config = dict(
    num_hidden_layers=12,
    vocab_size=8943,
    hidden_act='swiglu',
    norm='rmsnorm',
    norm_place='pre',
    rope_theta=10000.0,
    attn_scale=0.125,
    weight_decay=0.077,
    decay_shape='linear',
    batch_tokens=65536,
    doc_mask=True,
    train_tokens=370900000,
)
Each number is 50 + 15 x the weight over its row's rms, rounded and kept within 0 to 99. Layers, rows and columns count from 0. The size before them is the row's rms in percent of the matrix's.

# layer 7 MLP down (transposed), 1280x320, rms 0.144, rows 604-620, columns 64-127
099:35 57 65 70 66 57 45 28 21 74 36 62 51 63 41 63 34 54 51 45 42 53 65 45 33 28 40 61 35 34 64 60 49 51 62 56 59 61 44 39 32 34 68 71 48 35 73 51 33 50 50 58 63 48 35 58 16 65 46 35 19 51 53 30
101:67 63 41 63 65 08 44 41 41 60 49 56 61 38 55 36 69 46 63 52 52 83 59 24 28 12 47 62 69 73 40 21 47 32 49 27 59 45 56 60 32 43 44 48 37 55 40 67 44 67 46 67 62 66 49 58 56 65 66 61 34 55 65 33
093:45 55 78 30 71 69 56 51 00 39 43 44 72 68 40 42 42 51 59 63 47 47 33 52 63 67 39 51 54 48 40 67 42 37 31 43 31 40 56 65 57 45 92 59 45 42 45 39 47 64 43 51 46 43 55 33 64 24 59 55 51 43 33 47
093:39 29 43 51 33 62 52 39 51 68 27 43 36 24 17 60 42 58 67 43 55 55 51 41 34 85 33 56 44 66 46 36 69 57 55 66 52 60 44 54 11 53 44 44 52 56 55 55 51 43 52 59 55 57 61 33 39 67 47 42 53 20 69 46
095:47 42 55 45 67 51 28 58 46 46 44 34 37 65 63 35 26 47 48 61 56 58 56 38 63 49 39 62 56 40 75 47 69 36 62 49 58 35 34 70 31 42 51 41 76 60 42 72 43 36 40 75 40 60 49 47 31 50 48 57 73 50 49 62
093:60 72 39 54 77 46 72 55 64 39 47 53 48 58 34 43 31 69 61 40 44 32 27 45 50 44 59 60 27 50 62 40 22 57 67 48 73 27 27 56 29 50 50 58 58 49 51 34 33 52 39 49 63 50 61 14 57 36 50 45 58 35 36 65
098:44 36 30 53 53 58 76 45 60 36 29 50 46 66 34 46 60 49 67 43 42 60 44 40 33 77 53 28 45 60 57 46 42 43 21 47 52 55 76 61 66 39 59 30 52 39 52 38 69 45 59 64 32 44 40 73 54 66 30 46 70 71 39 33
096:83 48 60 48 59 57 44 60 48 54 65 50 71 55 49 74 23 21 27 26 46 21 43 51 43 53 28 57 46 38 64 29 54 58 55 65 55 47 62 55 19 25 55 50 63 36 26 38 75 44 73 45 76 60 45 45 43 54 35 66 48 55 35 58
093:66 45 65 44 67 39 24 90 46 29 59 60 47 54 35 63 60 53 49 35 36 56 51 30 39 61 10 40 64 42 63 54 47 29 52 43 69 38 45 36 44 85 61 37 58 54 66 65 41 49 46 51 54 28 48 39 65 40 63 60 38 51 33 41
095:65 49 43 32 47 58 52 66 44 36 40 81 63 32 29 34 25 48 38 36 46 53 60 41 59 76 77 59 48 56 26 55 80 35 65 71 53 24 37 53 63 46 72 53 65 34 31 46 48 63 52 72 39 48 55 16 58 50 54 40 43 52 46 74
092:47 34 29 49 54 65 49 44 55 50 86 38 48 57 58 43 53 52 64 52 76 68 32 54 39 63 59 71 27 34 51 55 37 61 25 51 69 50 38 52 28 61 99 52 64 31 58 65 85 30 51 61 48 61 51 61 46 38 34 54 37 42 58 38
100:36 46 76 51 31 59 87 57 73 59 72 18 16 46 45 86 44 58 63 32 57 95 59 41 47 43 43 54 59 47 62 47 46 62 81 24 75 75 55 42 84 47 52 40 56 53 45 47 39 40 42 58 63 47 56 49 53 69 82 47 38 67 60 22
099:20 76 58 42 62 32 44 58 43 37 76 41 51 37 33 48 30 44 35 08 29 53 62 34 42 63 52 65 57 41 45 56 37 33 41 53 63 57 44 00 24 42 57 69 57 62 27 44 61 60 38 27 58 39 53 82 68 41 65 48 36 37 54 54
097:76 49 51 61 40 56 38 64 61 57 71 55 46 43 59 36 66 48 53 31 82 31 54 37 60 83 41 55 51 50 30 64 58 44 46 47 34 41 37 46 30 75 61 86 47 45 50 38 58 25 36 23 67 66 66 36 60 15 50 64 11 32 62 46
096:28 38 64 44 22 43 71 56 30 66 73 10 36 78 50 52 49 58 47 38 49 76 47 58 36 45 73 60 86 45 65 39 35 65 38 58 49 63 25 53 48 52 42 18 48 60 42 68 56 41 46 42 21 32 44 29 73 53 34 32 62 28 56 44
102:36 40 57 68 90 63 74 50 64 63 47 62 49 83 40 31 56 56 48 43 50 35 47 45 35 62 42 39 64 50 55 58 20 82 43 36 52 66 30 45 39 42 56 58 54 61 60 71 64 24 68 28 44 58 28 61 15 00 58 34 48 54 39 37
102:57 41 16 19 69 58 29 92 53 55 61 53 47 45 42 52 50 59 59 36 56 52 57 61 46 23 53 50 38 59 18 58 53 68 49 53 34 39 74 66 89 73 64 54 61 37 48 41 35 41 52 16 69 50 65 58 26 39 34 61 67 69 40 59
# layer 7 MLP gate, 1280x320, rms 0.145, rows 605-621, columns 64-127
102:58 47 34 57 47 43 60 39 50 44 61 40 48 53 55 49 79 64 76 43 43 60 43 66 38 17 39 53 68 77 69 57 36 49 39 36 40 56 06 50 28 34 40 49 51 62 45 70 45 07 79 48 60 43 55 54 57 62 49 59 36 48 66 98
095:37 57 53 80 81 69 27 77 26 57 68 22 48 48 55 49 62 33 48 41 46 46 41 37 31 55 50 56 49 43 56 36 27 18 33 38 44 66 52 48 38 52 43 50 44 41 55 39 48 43 62 61 24 37 27 48 23 29 62 69 54 35 42 69
096:55 75 44 52 53 44 43 49 73 22 83 51 73 56 70 41 75 45 47 14 44 51 43 26 52 33 71 41 66 59 39 33 34 50 68 61 47 61 54 69 71 57 44 55 58 31 63 75 39 54 27 45 49 69 71 45 63 50 33 67 44 67 47 47
094:46 57 53 38 29 44 47 54 29 62 27 55 59 48 34 66 40 47 51 30 75 38 56 50 62 55 34 28 42 42 69 84 57 47 65 83 29 66 58 48 60 76 60 51 67 13 58 58 47 49 60 76 26 34 62 69 30 57 56 44 76 57 51 49
089:66 31 45 46 51 52 57 50 56 46 64 31 63 61 57 27 54 38 53 77 67 47 21 43 56 43 47 28 32 12 57 27 42 31 47 32 63 58 32 50 15 30 27 80 54 34 38 51 17 68 22 42 62 46 28 48 76 23 53 43 58 60 60 45
102:55 69 64 54 54 41 46 50 69 48 41 30 54 26 59 39 76 44 69 65 60 53 64 80 62 47 24 58 15 34 59 31 47 72 55 61 50 45 54 37 17 42 13 63 43 79 64 64 49 37 58 57 51 48 44 47 46 55 75 78 36 24 54 77
093:44 53 16 67 61 41 47 41 46 71 20 57 58 31 53 56 47 56 30 48 61 63 45 56 61 58 21 60 26 76 46 41 40 38 51 43 51 66 36 46 31 61 59 26 63 49 43 17 41 61 47 57 46 68 70 68 53 38 55 47 20 64 52 47
095:85 25 49 52 35 69 32 51 59 42 27 42 71 89 69 37 52 41 44 36 13 24 13 61 27 23 27 59 34 36 63 40 45 51 55 64 62 54 36 48 31 58 42 43 66 61 43 37 49 32 56 68 27 41 46 22 47 61 46 38 62 64 66 21
094:76 56 41 57 61 39 52 50 84 46 23 62 99 32 44 46 57 42 53 59 73 48 53 79 45 37 73 74 53 44 27 40 45 44 41 58 76 33 65 40 46 58 40 55 34 51 41 27 24 33 49 41 65 43 61 28 45 51 61 34 42 63 62 36
097:39 43 40 63 49 47 44 45 54 46 33 63 73 66 65 41 40 48 51 41 36 25 40 81 53 40 65 52 42 18 64 30 35 62 55 58 71 26 35 28 44 78 73 33 35 53 69 48 99 51 74 80 40 63 28 39 77 53 31 65 31 63 60 54
101:60 58 81 50 50 59 58 69 43 57 48 38 24 35 66 49 32 41 66 46 44 50 48 32 53 36 09 47 64 65 46 68 57 70 48 36 35 59 44 31 44 59 45 28 50 79 39 47 41 46 30 36 51 50 48 74 99 41 46 46 40 73 58 38
099:42 52 46 49 61 31 58 43 40 40 64 43 42 59 46 54 39 61 63 44 56 69 32 50 63 65 64 46 33 43 40 53 69 48 71 55 46 50 37 74 43 21 38 34 28 40 74 66 50 64 50 41 49 36 66 44 44 62 53 54 18 73 43 52
100:52 43 64 48 45 36 31 66 58 51 59 63 42 42 73 61 48 35 41 53 35 45 44 67 71 30 27 42 54 63 36 65 29 75 34 63 47 30 39 03 61 60 58 65 48 42 54 59 33 49 60 46 40 55 46 45 35 56 58 53 26 99 73 34
095:37 43 62 51 53 39 55 25 66 69 44 43 43 54 37 50 23 51 66 77 44 58 62 56 52 66 28 36 64 36 60 57 52 85 34 19 34 39 35 50 30 49 40 15 58 56 49 72 44 72 38 53 47 50 90 44 68 47 69 72 56 38 47 38
099:38 25 49 56 44 53 64 34 14 42 45 54 31 36 69 28 42 40 65 50 47 63 47 33 64 72 58 60 69 33 84 50 41 47 47 48 41 56 55 42 46 41 74 31 36 35 30 42 30 62 56 60 44 67 57 54 12 69 31 55 60 59 61 45
106:38 61 74 43 38 30 49 42 53 38 69 17 65 47 45 72 41 59 42 35 62 55 51 53 56 32 26 64 21 52 45 54 45 48 40 55 73 62 63 53 62 54 53 52 41 34 47 83 74 62 71 52 72 57 41 50 26 46 47 72 57 50 23 61
101:43 62 26 30 18 57 59 54 23 47 52 27 50 36 44 45 50 33 70 44 33 66 44 51 66 52 62 28 54 71 59 47 38 62 67 64 57 31 73 50 72 52 28 52 51 37 44 51 53 29 43 38 69 46 57 54 74 67 65 60 81 39 37 47
# layer 7 MLP up, 1280x320, rms 0.147, rows 605-621, columns 64-127
102:52 68 44 40 28 34 67 29 40 39 48 32 78 47 65 76 58 30 32 51 36 14 36 55 43 39 64 43 51 71 64 74 59 68 26 52 40 40 40 58 45 48 18 43 42 38 32 47 62 58 53 76 68 68 60 36 57 26 41 59 44 61 38 53
099:62 49 69 64 45 64 74 36 53 57 51 57 46 43 55 76 74 57 67 49 63 22 45 39 62 45 57 37 56 63 46 75 44 71 38 52 46 57 99 54 47 64 83 35 52 35 60 25 49 46 48 40 27 46 35 62 60 51 61 65 57 59 90 86
089:53 63 49 63 41 64 40 69 63 43 49 73 48 39 43 50 29 36 63 66 37 45 51 46 40 24 53 34 47 33 48 63 39 45 53 29 61 47 42 42 03 55 54 66 29 31 43 39 60 62 81 75 36 60 53 60 48 32 37 56 44 31 42 54
096:46 47 50 47 43 67 37 81 25 37 54 74 47 82 76 56 42 30 68 64 43 47 43 57 62 45 65 56 46 71 28 63 40 61 56 33 52 29 50 53 24 46 42 55 36 48 54 45 42 55 34 15 45 30 53 48 38 33 52 89 59 31 55 29
094:65 58 69 61 10 54 40 48 46 48 77 45 59 47 67 54 33 86 69 32 75 36 68 54 45 50 83 53 80 59 62 57 33 41 38 49 52 45 37 33 27 79 54 43 59 74 55 48 40 62 17 44 31 50 64 65 32 52 52 32 55 48 50 46
100:14 42 68 49 45 70 54 52 52 61 69 35 15 84 45 53 87 45 53 32 49 51 53 55 34 56 52 63 34 46 52 41 67 65 19 64 45 65 74 12 44 62 90 47 32 48 26 31 61 40 65 50 59 52 65 39 39 55 56 54 64 37 68 58
094:43 76 59 74 64 49 68 45 33 48 54 47 61 42 29 46 36 68 44 81 67 59 28 58 33 29 69 48 52 38 50 49 53 53 17 54 78 45 53 52 33 49 55 72 40 77 43 52 59 56 51 37 74 38 46 64 44 55 65 37 81 48 57 42
093:54 31 47 57 54 64 51 49 21 67 40 42 50 29 40 38 56 47 69 39 28 30 47 41 32 41 53 67 24 45 51 72 68 24 42 41 50 37 36 61 30 58 70 57 84 53 33 70 31 50 61 36 72 61 42 65 86 45 66 68 45 71 72 48
094:27 64 52 61 54 38 56 45 61 46 44 65 45 54 62 53 30 35 38 40 71 34 66 32 71 46 37 38 42 30 48 61 74 50 33 33 52 68 50 10 48 67 76 54 54 56 38 30 45 66 33 31 40 42 36 36 65 41 65 36 62 60 55 33
095:52 52 32 59 44 48 48 59 49 53 37 56 46 55 31 54 77 61 67 28 38 47 44 48 54 52 58 33 46 39 34 39 48 56 53 32 54 54 39 39 37 54 42 37 18 59 24 63 44 59 56 31 45 40 49 16 70 50 61 62 34 26 59 38
099:61 53 77 76 47 41 72 61 40 96 43 45 53 48 47 52 35 64 64 30 48 32 50 78 48 34 45 52 60 70 47 63 40 21 56 54 50 56 41 21 54 56 41 78 58 57 43 56 43 47 34 54 25 55 57 32 65 39 51 68 31 43 62 34
102:72 33 67 62 46 63 48 53 36 51 53 64 52 51 30 28 35 49 35 32 61 27 55 49 44 71 20 57 29 51 74 25 74 64 37 44 62 68 66 37 60 31 40 41 49 58 67 48 29 61 41 59 36 60 42 59 33 25 54 55 65 56 54 29
100:50 55 43 51 44 63 40 51 47 45 13 40 49 82 57 53 15 78 22 51 54 45 71 63 55 77 55 58 17 44 44 48 33 55 35 36 32 40 89 31 63 46 56 61 67 49 41 37 51 53 43 72 52 65 49 54 52 54 74 63 76 14 31 66
095:36 76 77 29 62 55 48 78 32 45 38 52 20 37 24 49 67 63 45 64 54 52 52 42 75 38 50 48 25 69 56 53 31 37 63 61 33 66 28 49 37 44 41 49 52 36 60 53 30 32 52 77 66 46 47 48 62 63 36 45 64 43 65 44
102:59 78 70 61 55 83 52 42 48 75 24 48 79 56 56 26 50 52 35 36 54 41 43 80 49 44 37 31 50 45 42 17 12 60 38 60 72 56 50 45 41 77 34 48 21 37 70 71 52 61 78 35 56 75 42 63 32 51 32 34 43 34 39 58
098:74 51 62 42 35 56 58 61 56 54 85 42 66 33 18 59 32 83 68 41 47 62 53 71 52 21 48 52 76 61 35 21 53 41 57 50 50 48 71 42 60 55 38 66 68 47 14 51 33 62 57 62 65 47 46 76 48 67 29 55 46 57 74 39
101:58 67 32 25 47 54 53 20 66 69 50 61 40 42 71 48 47 37 68 40 32 43 33 47 53 28 52 38 42 52 48 44 57 48 73 46 52 34 63 56 61 22 57 47 60 42 76 33 25 52 80 81 47 39 61 66 42 81 58 77 65 71 31 68